{"hidden_size": 192, "intermediate_size": 512, "hidden_act": "swiglu", "norm": "rmsnorm", "norm_place": "pre", "attn_scale": 0.125, "init_std_o": 0.0, "init_std_down": 0.0, "beta2": 0.98, "decay_shape": "linear", "doc_mask": false}
Each number is 128 + 24 x the weight over its row's rms, rounded and kept within 0 to 255. Layers, rows and columns count from 0. Numbers have three digits each. The size before them is the row's rms in percent of the matrix's.

# gate: layer 4 MLP gate, 512x192, rms 0.148, rows 346-376, columns 64-127
# up: layer 4 MLP up, 512x192, rms 0.143, rows 346-376, columns 64-127
# down: layer 4 MLP down (transposed), 512x192, rms 0.139, rows 346-376, columns 64-127
gate346 095:102098100057151092103131109123054142122119107100147096154148129134099162123111157116139155171129119115133130134133135158138123112103087158102138093133115134137103125139117085139113105115161095
up346 097:089117151130090085100185122165078193168117149143124133170162115096159131166119146123114144122153155166133163108136123137083111144111105149154144144152112125128130165145112109147118134146139131
down346 095:124111087154165174109134077131162123075097142126141124108104092145133099118110138086142137137133130095105132154148130117134126131126129134084082133164088145139113160144127107175141153155111170
gate347 084:100150149161090129129135163111130119136135138115155120131091133105117152128144158125149138085069163119183127087142132171162081170106117106105149132092133173127174125120119132122162091136135137
up347 091:113143113119146122117146086103179116135094119139152122159159172141129107116095084135077133104140131146140155142095155117120131120142108108122135132119130123098095160140142101095107186154099149
down347 095:110090126139156110137144125100118112139133097135124092135139151147140073173125135073100129102156093118117111076145136132132120146107138122075134130165163136131122133160119105065134158141136112
gate348 099:177098080127111121117124116136148093110169082120080127126113178138121078109159163076139145153131158093153115148128145149146165104103176140126141140137121148120107115100123145128175163108156123
up348 095:177110129147119103133135116135124118148099096097136136146091121126109108116132142167114155152091068144122124085136112120128138107103119113118135114115116145136104119088175096094079134119095125
down348 099:174130102076156134086138113094131163114100131150078100121144123077140120103155065149112173172141111129153085202133139171108116100157151101133144121099135145143132122126123140136109119092129146
gate349 102:116131128107137148099135127130146141199145137142152152087101160133150103132144124092149174120143112136139080144119101152124108130126116117078118144172095169123122127117161146169165154140136155
up349 105:111135179142152152098133147129154113092139156126143152105117151113134136142076140128128126155130143126114140107139144162125161143151104168118118124113152140137119175123155131156177127117117149
down349 102:172137088132124137097111138132117146064116107183152149141133116145136160134131071099108143147110155121147123135124159143106159117115095118107109142134128116131131165098147107125108090096142132
gate350 101:158128148119111158166138095122107125111138113123147152092136128110096122141196139118175160120155081097153086090150129137162146131112097135129170133119114126142150141169190120122102144157126159
up350 099:083108116109132106145165164170084117154136141141109113114135128145130158080142178133182145112117120110144128136109117079124143090096132124145137074113118116148091116155098160139136122143156113
down350 094:144159113153109126142116126117137101128149150115096091155133140121126102136158120128194161121121124117165121136126125115111140143137101100133131140095139061137144132148168124159173138105120151
gate351 089:105075140088133142158156173125138123123138104098121139107180098154091138134143116145175137075158134124172124108107121069110106082100128091066128111136126117120133120111124127119128103099106153
up351 088:115167096131127124103118084156134166132120155130129134094153155094134127108165157132104101103143155158098154111127135142116172101080166116148131156147166120151135113110128126136149166146106109
down351 084:102158073182114125128140111147112120125136100112107112149130160136175124091139130091136123159110117127115143095105120145174119117148123081104132126073151107121134153183111120063136133132135150
gate352 098:100154189128123161125158159131110110106144103156176123104167126090084125123099168126113150096104115135149132150122149123174175128132144152147135141122111105137138096157142097095149144152150118
up352 094:089110079110138118088148144075119148125127125115140127155125103116118114114160156100136109157151105121098161100121168157150148155148121112132109082185112117125133149116069148096149149115138116
down352 095:151130133132165103095141131115087111118171147136128150146139094131112080139112110158116151093137132145128088177129103123130113121138141157109174120110136110150113122150120135123116120087132105
gate353 111:103100143071066095140162158193130096170149132122127156113133151096138145171115160118155111126112158115109127127115076132126094117123148108059132167124131140122136141128118106125125148158168122
up353 101:121135136112113097115115167143132135157126131124151076131173155118132142128110123105105102115132164138131124118170146122118117099145124124095090143100079119131101138156105102163181114156115107
down353 102:122167123184129142141161128154145121107085116123131130110113101119085142157113112077129130119119123124161129113140098139118165168149149111129105161153103141124151118099132140080137136114079094
gate354 103:111127122142090114071171099121150113094116132106097140105116075156082118132116118134107153139095139121066117138080141125132128140139126115117144121093157100151138133169107151145152114122126164
up354 101:127113138114151150156159113124160171155174110149139117112154144115168122094166165123109117118169157126086128157127146106096094075149107129104129135116115124143128129084138117071104108124134135
down354 099:117126121141101161082129143110139138148118120161135130114094109134104109120121096135169095109112117100111139138128125136080151139108112118189118134124144123129153149155121141150146120168102138
gate355 107:073104137145136155107123125120085118174153123195134152140111110100141119132136137147104141154117102133118093135108112146108054102132119155128073095151092142119111157138160099124170157143118103
up355 107:130158138121164148121145119128097167148113101093133124131151100178120114147128113134126092115153130111144120131145130155106140148159134137141116128131087150076108119099089116154161094149131157
down355 110:149112123133096112152136155130149117103063123149104104159122122126125167139106115088141110155112124132135139104155105112102153116147099077175018166136135121122155130118136142123103200108110130
gate356 101:136124156130156115142151109123141105114171078134170131123128150105148166131135167135104148138121106120148166126111147089114128139133134139174143163106127126148165115147134152102162143171101120
up356 101:132127141151138110162133120080129141131138155109149123130137142121133109081125102133121131128170105150105058109116129114127142134179076115089111122119110163141111111087145125075129125075091108
down356 100:137138142127135141124118124152146146166121165151121119126126168113115140117129112132138161165121095138097138113132142135127128130120133190109127122182120152144144121110102198140160122102139132
gate357 098:133150156111135097100117086154124089098123132155109157146108110100092134135153100095141131089152101088126135158169095145111126190117179134135116147135173145151143128146088159149141106162115101
up357 094:146109133139131136143133134122117129129101159126110139150129118159124132138122117140155105143133094134120092108153089114097071097080085130167103095124124177110137118105101192112100147130140104
down357 103:118131107140104147122123132105147103119129107073118153148111113126124129117109109117118142126103103132171175125144083102114141116165157114133107124075082119119113113160156128148157142108158113
gate358 097:101111112099161143128139102157154137165107126108149146074104161097132102100118132165116125094129147101168126167125144141165085131149098113109128115124151112123157105126103115099127092132116116
up358 099:154146126133125123104139140105112118131166137203134127104171142113128147093113139106125139101144131177113121166115125132139099132106121144139081114129158104098086148150153113156147147125124119
down358 104:156158180152132088179099111098184153119108092083141157185126075132118106140158164090151176129112136162106099137122124157135137142109076124106139102135119111124094109113173123070168149121113133
gate359 094:145126097114145135111104121082106092115154132143128127163130130081098088145145075129098100099133138127162086122139115125154164143140136105093179148107104154090091116126147160152148151165130149
up359 099:157116131130057079114149098121124097112123115110072132132123144121178168140093145149119124139117137142158179122106148092179173125153121134171129137126123141129134111092087111118083118106161126
down359 097:106103137121123114087101164117137119121079104198133115121144132156126145125126134048128125094155165184104175120142084081128155129116124137159129126122134134109128143121109144122128134097148117
gate360 107:137135138146135154095167126140099136130151118067117144123169141136101144106156086159091173157111134121146074151134118133134120119081144134143143107131103171115166059104126135124136126109125088
up360 097:099135126150132139140191097132110067115089102145082117141106118122095127107105105123114116145152120085120114140158127159117096131079116121165112170131116131162139116139090132154147110161137140
down360 101:078102141112103132172118113133125151098156140145120121131122136107129126115156098117112170153115139158138141173173136180152105131108113103133058126147114113135112115089133097106127105134172126
gate361 097:164096143155150120095170141147154120115151113158132149124107131113125140118094100140130103178116104172123113155143108132177094116119117145097118127112154123090169099145159127158110145125146118
up361 101:138115172116143091088129154125133117138130116187081072132158197151081137171118122174092141124125125132148088160122124134158127102135141105144124126123156161128166087174146117119086147145149095
down361 101:121112156166129123108158121142114171101133131099129134123094114110113147167142138137122111108140109162128149097108126132133154150078162085102150094113142148081113127115171084135101107120122117
gate362 117:131108131132080138144123142149133097105115130085137171149116096124151131164136122117129180106054140162107103142134131159081165101155143132131141107143137148150174088130124129108167166126158166
up362 110:122116175102126107073108186126109139111101106145105117111144129138138086177124132117136150144132152123127114115137155113091120111172150119125136135095126111151124163132152149130123129137119128
down362 105:084130137119147171147151113126132089142107152101136132128129138135150099136084095118126170127131134123125124125125107164131125125139177111127153110105115161165140131125164122095152154147120124
gate363 104:110080154178187169129134079110154134082137111103127173127147120157123118100162145147098153153112105097097105109154132151148130090103126153150163126123125129084123164170118120112079100121126142
up363 102:150117131129161141139127117168147122173183147127176128151163126142162195150146121130155102145123124128188106114185151179130113070098155128161151142106098124087108146099127116136094118148123129
down363 102:192101074143132159102148138133147163111128144115158113108119096136132106110149085145164130095106118119097146094096118145124129147122146131105131122143079147128136117128112128115137119159102155
gate364 095:154139102109134149123111124121079135119118129116140082157102134095132099170168124165108130145091106129156179132123104153137140110099126135154144124132119117145143093104118122133118134171137061
up364 101:099085150108088153101122155162134147157103127157103184171146088144143132121132115102145107166135133124126145111160133115122117127198147181129093113099177125140113129129121197110138174114139138
down364 097:149075135153149165122155130115142170122115117133122165147108127145150123151142113120155093154124116138143091143171158159119140154143092099126135137189147140147121147101119110161145135118100120
gate365 106:138145139103088126141140101110138137118119125085126109114093166136162133150115104089158174139091103154087111135124171081174151129111091152119172091112097125144113137091110130121109132109110147
up365 100:137102086127113115160129162165138121128085099159137152113089130120202096141135137121089123097114147133085116151134130133115154111141107114088128131099089136159124169143147131092121118104116107
down365 107:118120097088053143141121109178115104120132092139106121139100119150137139152112138144115119108140121145146143124136141157147156150147137123109095138114118081182130143085123113125155138140113101
gate366 106:121079122132154122168089124108135141130137063131169116114113106131099164094139103154081076163101130152129120140072162147161157125151134113124170132134135175133142151122137126118125158089116092
up366 104:120130183119143127103119119137118096119143137129141111118107114140131142097147145089117112101174093164132105131139107111155142150165127076134148133132172134117113081106129127105143155074122139
down366 104:091141134154050169107114145182109118130139131169124108127174165078113130165081108171154171133133126129160180094128111085104127163136168111142117175139117126116122138155101133117146129171121152
gate367 113:135134116123093120135098107128094092179135116151132141068118185118125145158128148128163124109135097120162162145132120157146111158087119137133182143130147116147114140095164141144136109086155119
up367 100:120118119137153131178089130133149106126124164127113147132085156058148136118108119156106111084151164127120127119114138164155096137151182157136064115177142142107104103148141134097142132108129131
down367 107:130126140108145153111139148150102115111123127105114145142101125177134147116122126175105170144109091121179123154123117144131139113155091143139082144143093061145142114125112098127135144097141154
gate368 099:149098125131109131122146149120139123186141144155132135111095099153097110141110128129141114141137101149172173116127107137135152119123113118058139138139118145175161126119132103089159082111130085
up368 098:116123125090130127098132087179134111123110173079128153104080183103163157095112155168161169121106098168147132141140090169108144133153117128072124137118082153149140132111113112090139108144106140
down368 096:113114147117124139143130134121177128110151118129121126128140148124127149091117117150099123164098143130135111113102167105182117156100137098097090136150132159068099112149112111161113105136161081
gate369 109:125119157125121164105125124176140145109172123155115094117182127131138137086119144138105114101130151146135111119150076154106124080107132175107134139165123133114185114137106186153163121146140093
up369 106:141119127127144122168120144101155089130103131162150148135101134077144131124097167131161118111118118121131138117142086142137091092144118060131157115151118131151110112111094133125116120134114081
down369 110:141119102146111133125124153121150108109171171095074142146131130165128122161095125119105134119162158125124130104096122121146124109139137174161163107128122081139146105137172117151106064127141136
gate370 106:176105133115111112120169150106123152139122090154165119139139102127169150134159153139145120143139110156127091122115138111117103133134100118169117110135093129135096160150145144147165135146137135
up370 101:109123101142150136132166140079163125083139115171128127128116150148125079096108092120117135127116103116136137129143082142132134120165158122133105126132123094117099115128113125132109125137150116
down370 102:125113100125091117135120125171157145124091138102081118107094150119156127123100135118118135160154084167135128115116129099111123122171137122161103175176133111120161159132108152139137164144138139
gate371 090:107108126175131166104129141147134126130093128099160109136105122140120135177121144114137099113110123087139160103149108109112111128082125149099124130113133138138096137131095148134148119082083158
up371 092:138120137148127111118131111160146165104104108157135144143124132118123134093110163145151124142125148090118104121103153102151136162119125098151123115087138129124138114133128137129117115128098150
down371 098:140108138122128100125120147101126109150146117123119084145156134224124149098146097108093121087119157115147102119091114070127144171128138109132116125116162097131159147130100124108155109164142154
gate372 100:128088111101115161152143117118167108107111160135159117140153144124096105119112144135148138112139153123091117128142135112132034096122157142177167165145119122160114143127146107152160113091176116
up372 102:081104124148166151111158117116147089107144118137144142159112068120138103159093130129165111118117154151104105137114160164144133126135116089151115157127107134158125139146113138111109160145146120
down372 101:100094115118143155154137137145131148149123112153152137093139112129136104107136138087147102125101119142115117132128167110152101141104159109154118158174096118125155113152113129163119143147144107
gate373 088:126169130097168091140120123127146137125112106133108160141156106132142118145140118090143147147111125123122112129171099159154079093139111084103120120121128110116101111101103124137101131174140134
up373 089:159137150120091122153117073116112111082115139100162090126147128166159161114151122116142124159143118134124128132163137136148136120108142126109130108094085147142132106144137099099137144130130138
down373 100:114149090131115132147117116121157130131124136118144176117145109121141144117130107139155111107074123123144141133134096112098116157121136124118143139121144163081096128119093156147148087152131153
gate374 103:180141138143119129115164137122127151130125124178126141147113111124139106148135132114157108130130130150160109121175121159093119089135075092108131130139101111081145172119142139140158128117152117
up374 104:123122166104126113135137159151110116163113109116148130143109149130139110129130144127128111134133110148167121079140099132072123119125125194092124147093092181117129139138100139147142154132146149
down374 101:156120150112153142071108129156114152143126110143125101112124100122173141122156120141134140137156127158108134161101108162171140121178128136130123146115124114178109126125099174119140082132120158
gate375 099:145144155111155104123120156137114136133185130126136113117182197110163133138160151159073157115151121136121121140143112108141116114096104136163120126150130092142164123116120108116181094130140138
up375 092:132127086136142127139154115116130140164111122142129081161130161127108137130110119118095123088119119091156132135112139144112098138150157090120128163108138125146136110116104145111128106144120183
down375 098:103131113119154124136152134148149154108157125122116076124137160095090114157117134106150096131137148117147086137102149118130123137075192174152159123152128105145121140110110121114110113121092152
gate376 096:101128178121153155095161136185163101108161148167119139122146112176128141136108128111138108121136143138114136161172095124116111091136137097101108152154117135174103080141114138145146107094135124
up376 092:149145109105122122132117126113130167130159111145077119100134077122165148142090105119131092142157167121135136118085080122121107118175167110071112104127126138189061155114135125146157144137138134
down376 093:136142089144128096117162126157126119169139133143123098054119096173082128095145169125170156106147169159165093144134148130096120162131136133122113163124111156145148152129137132145148135112156166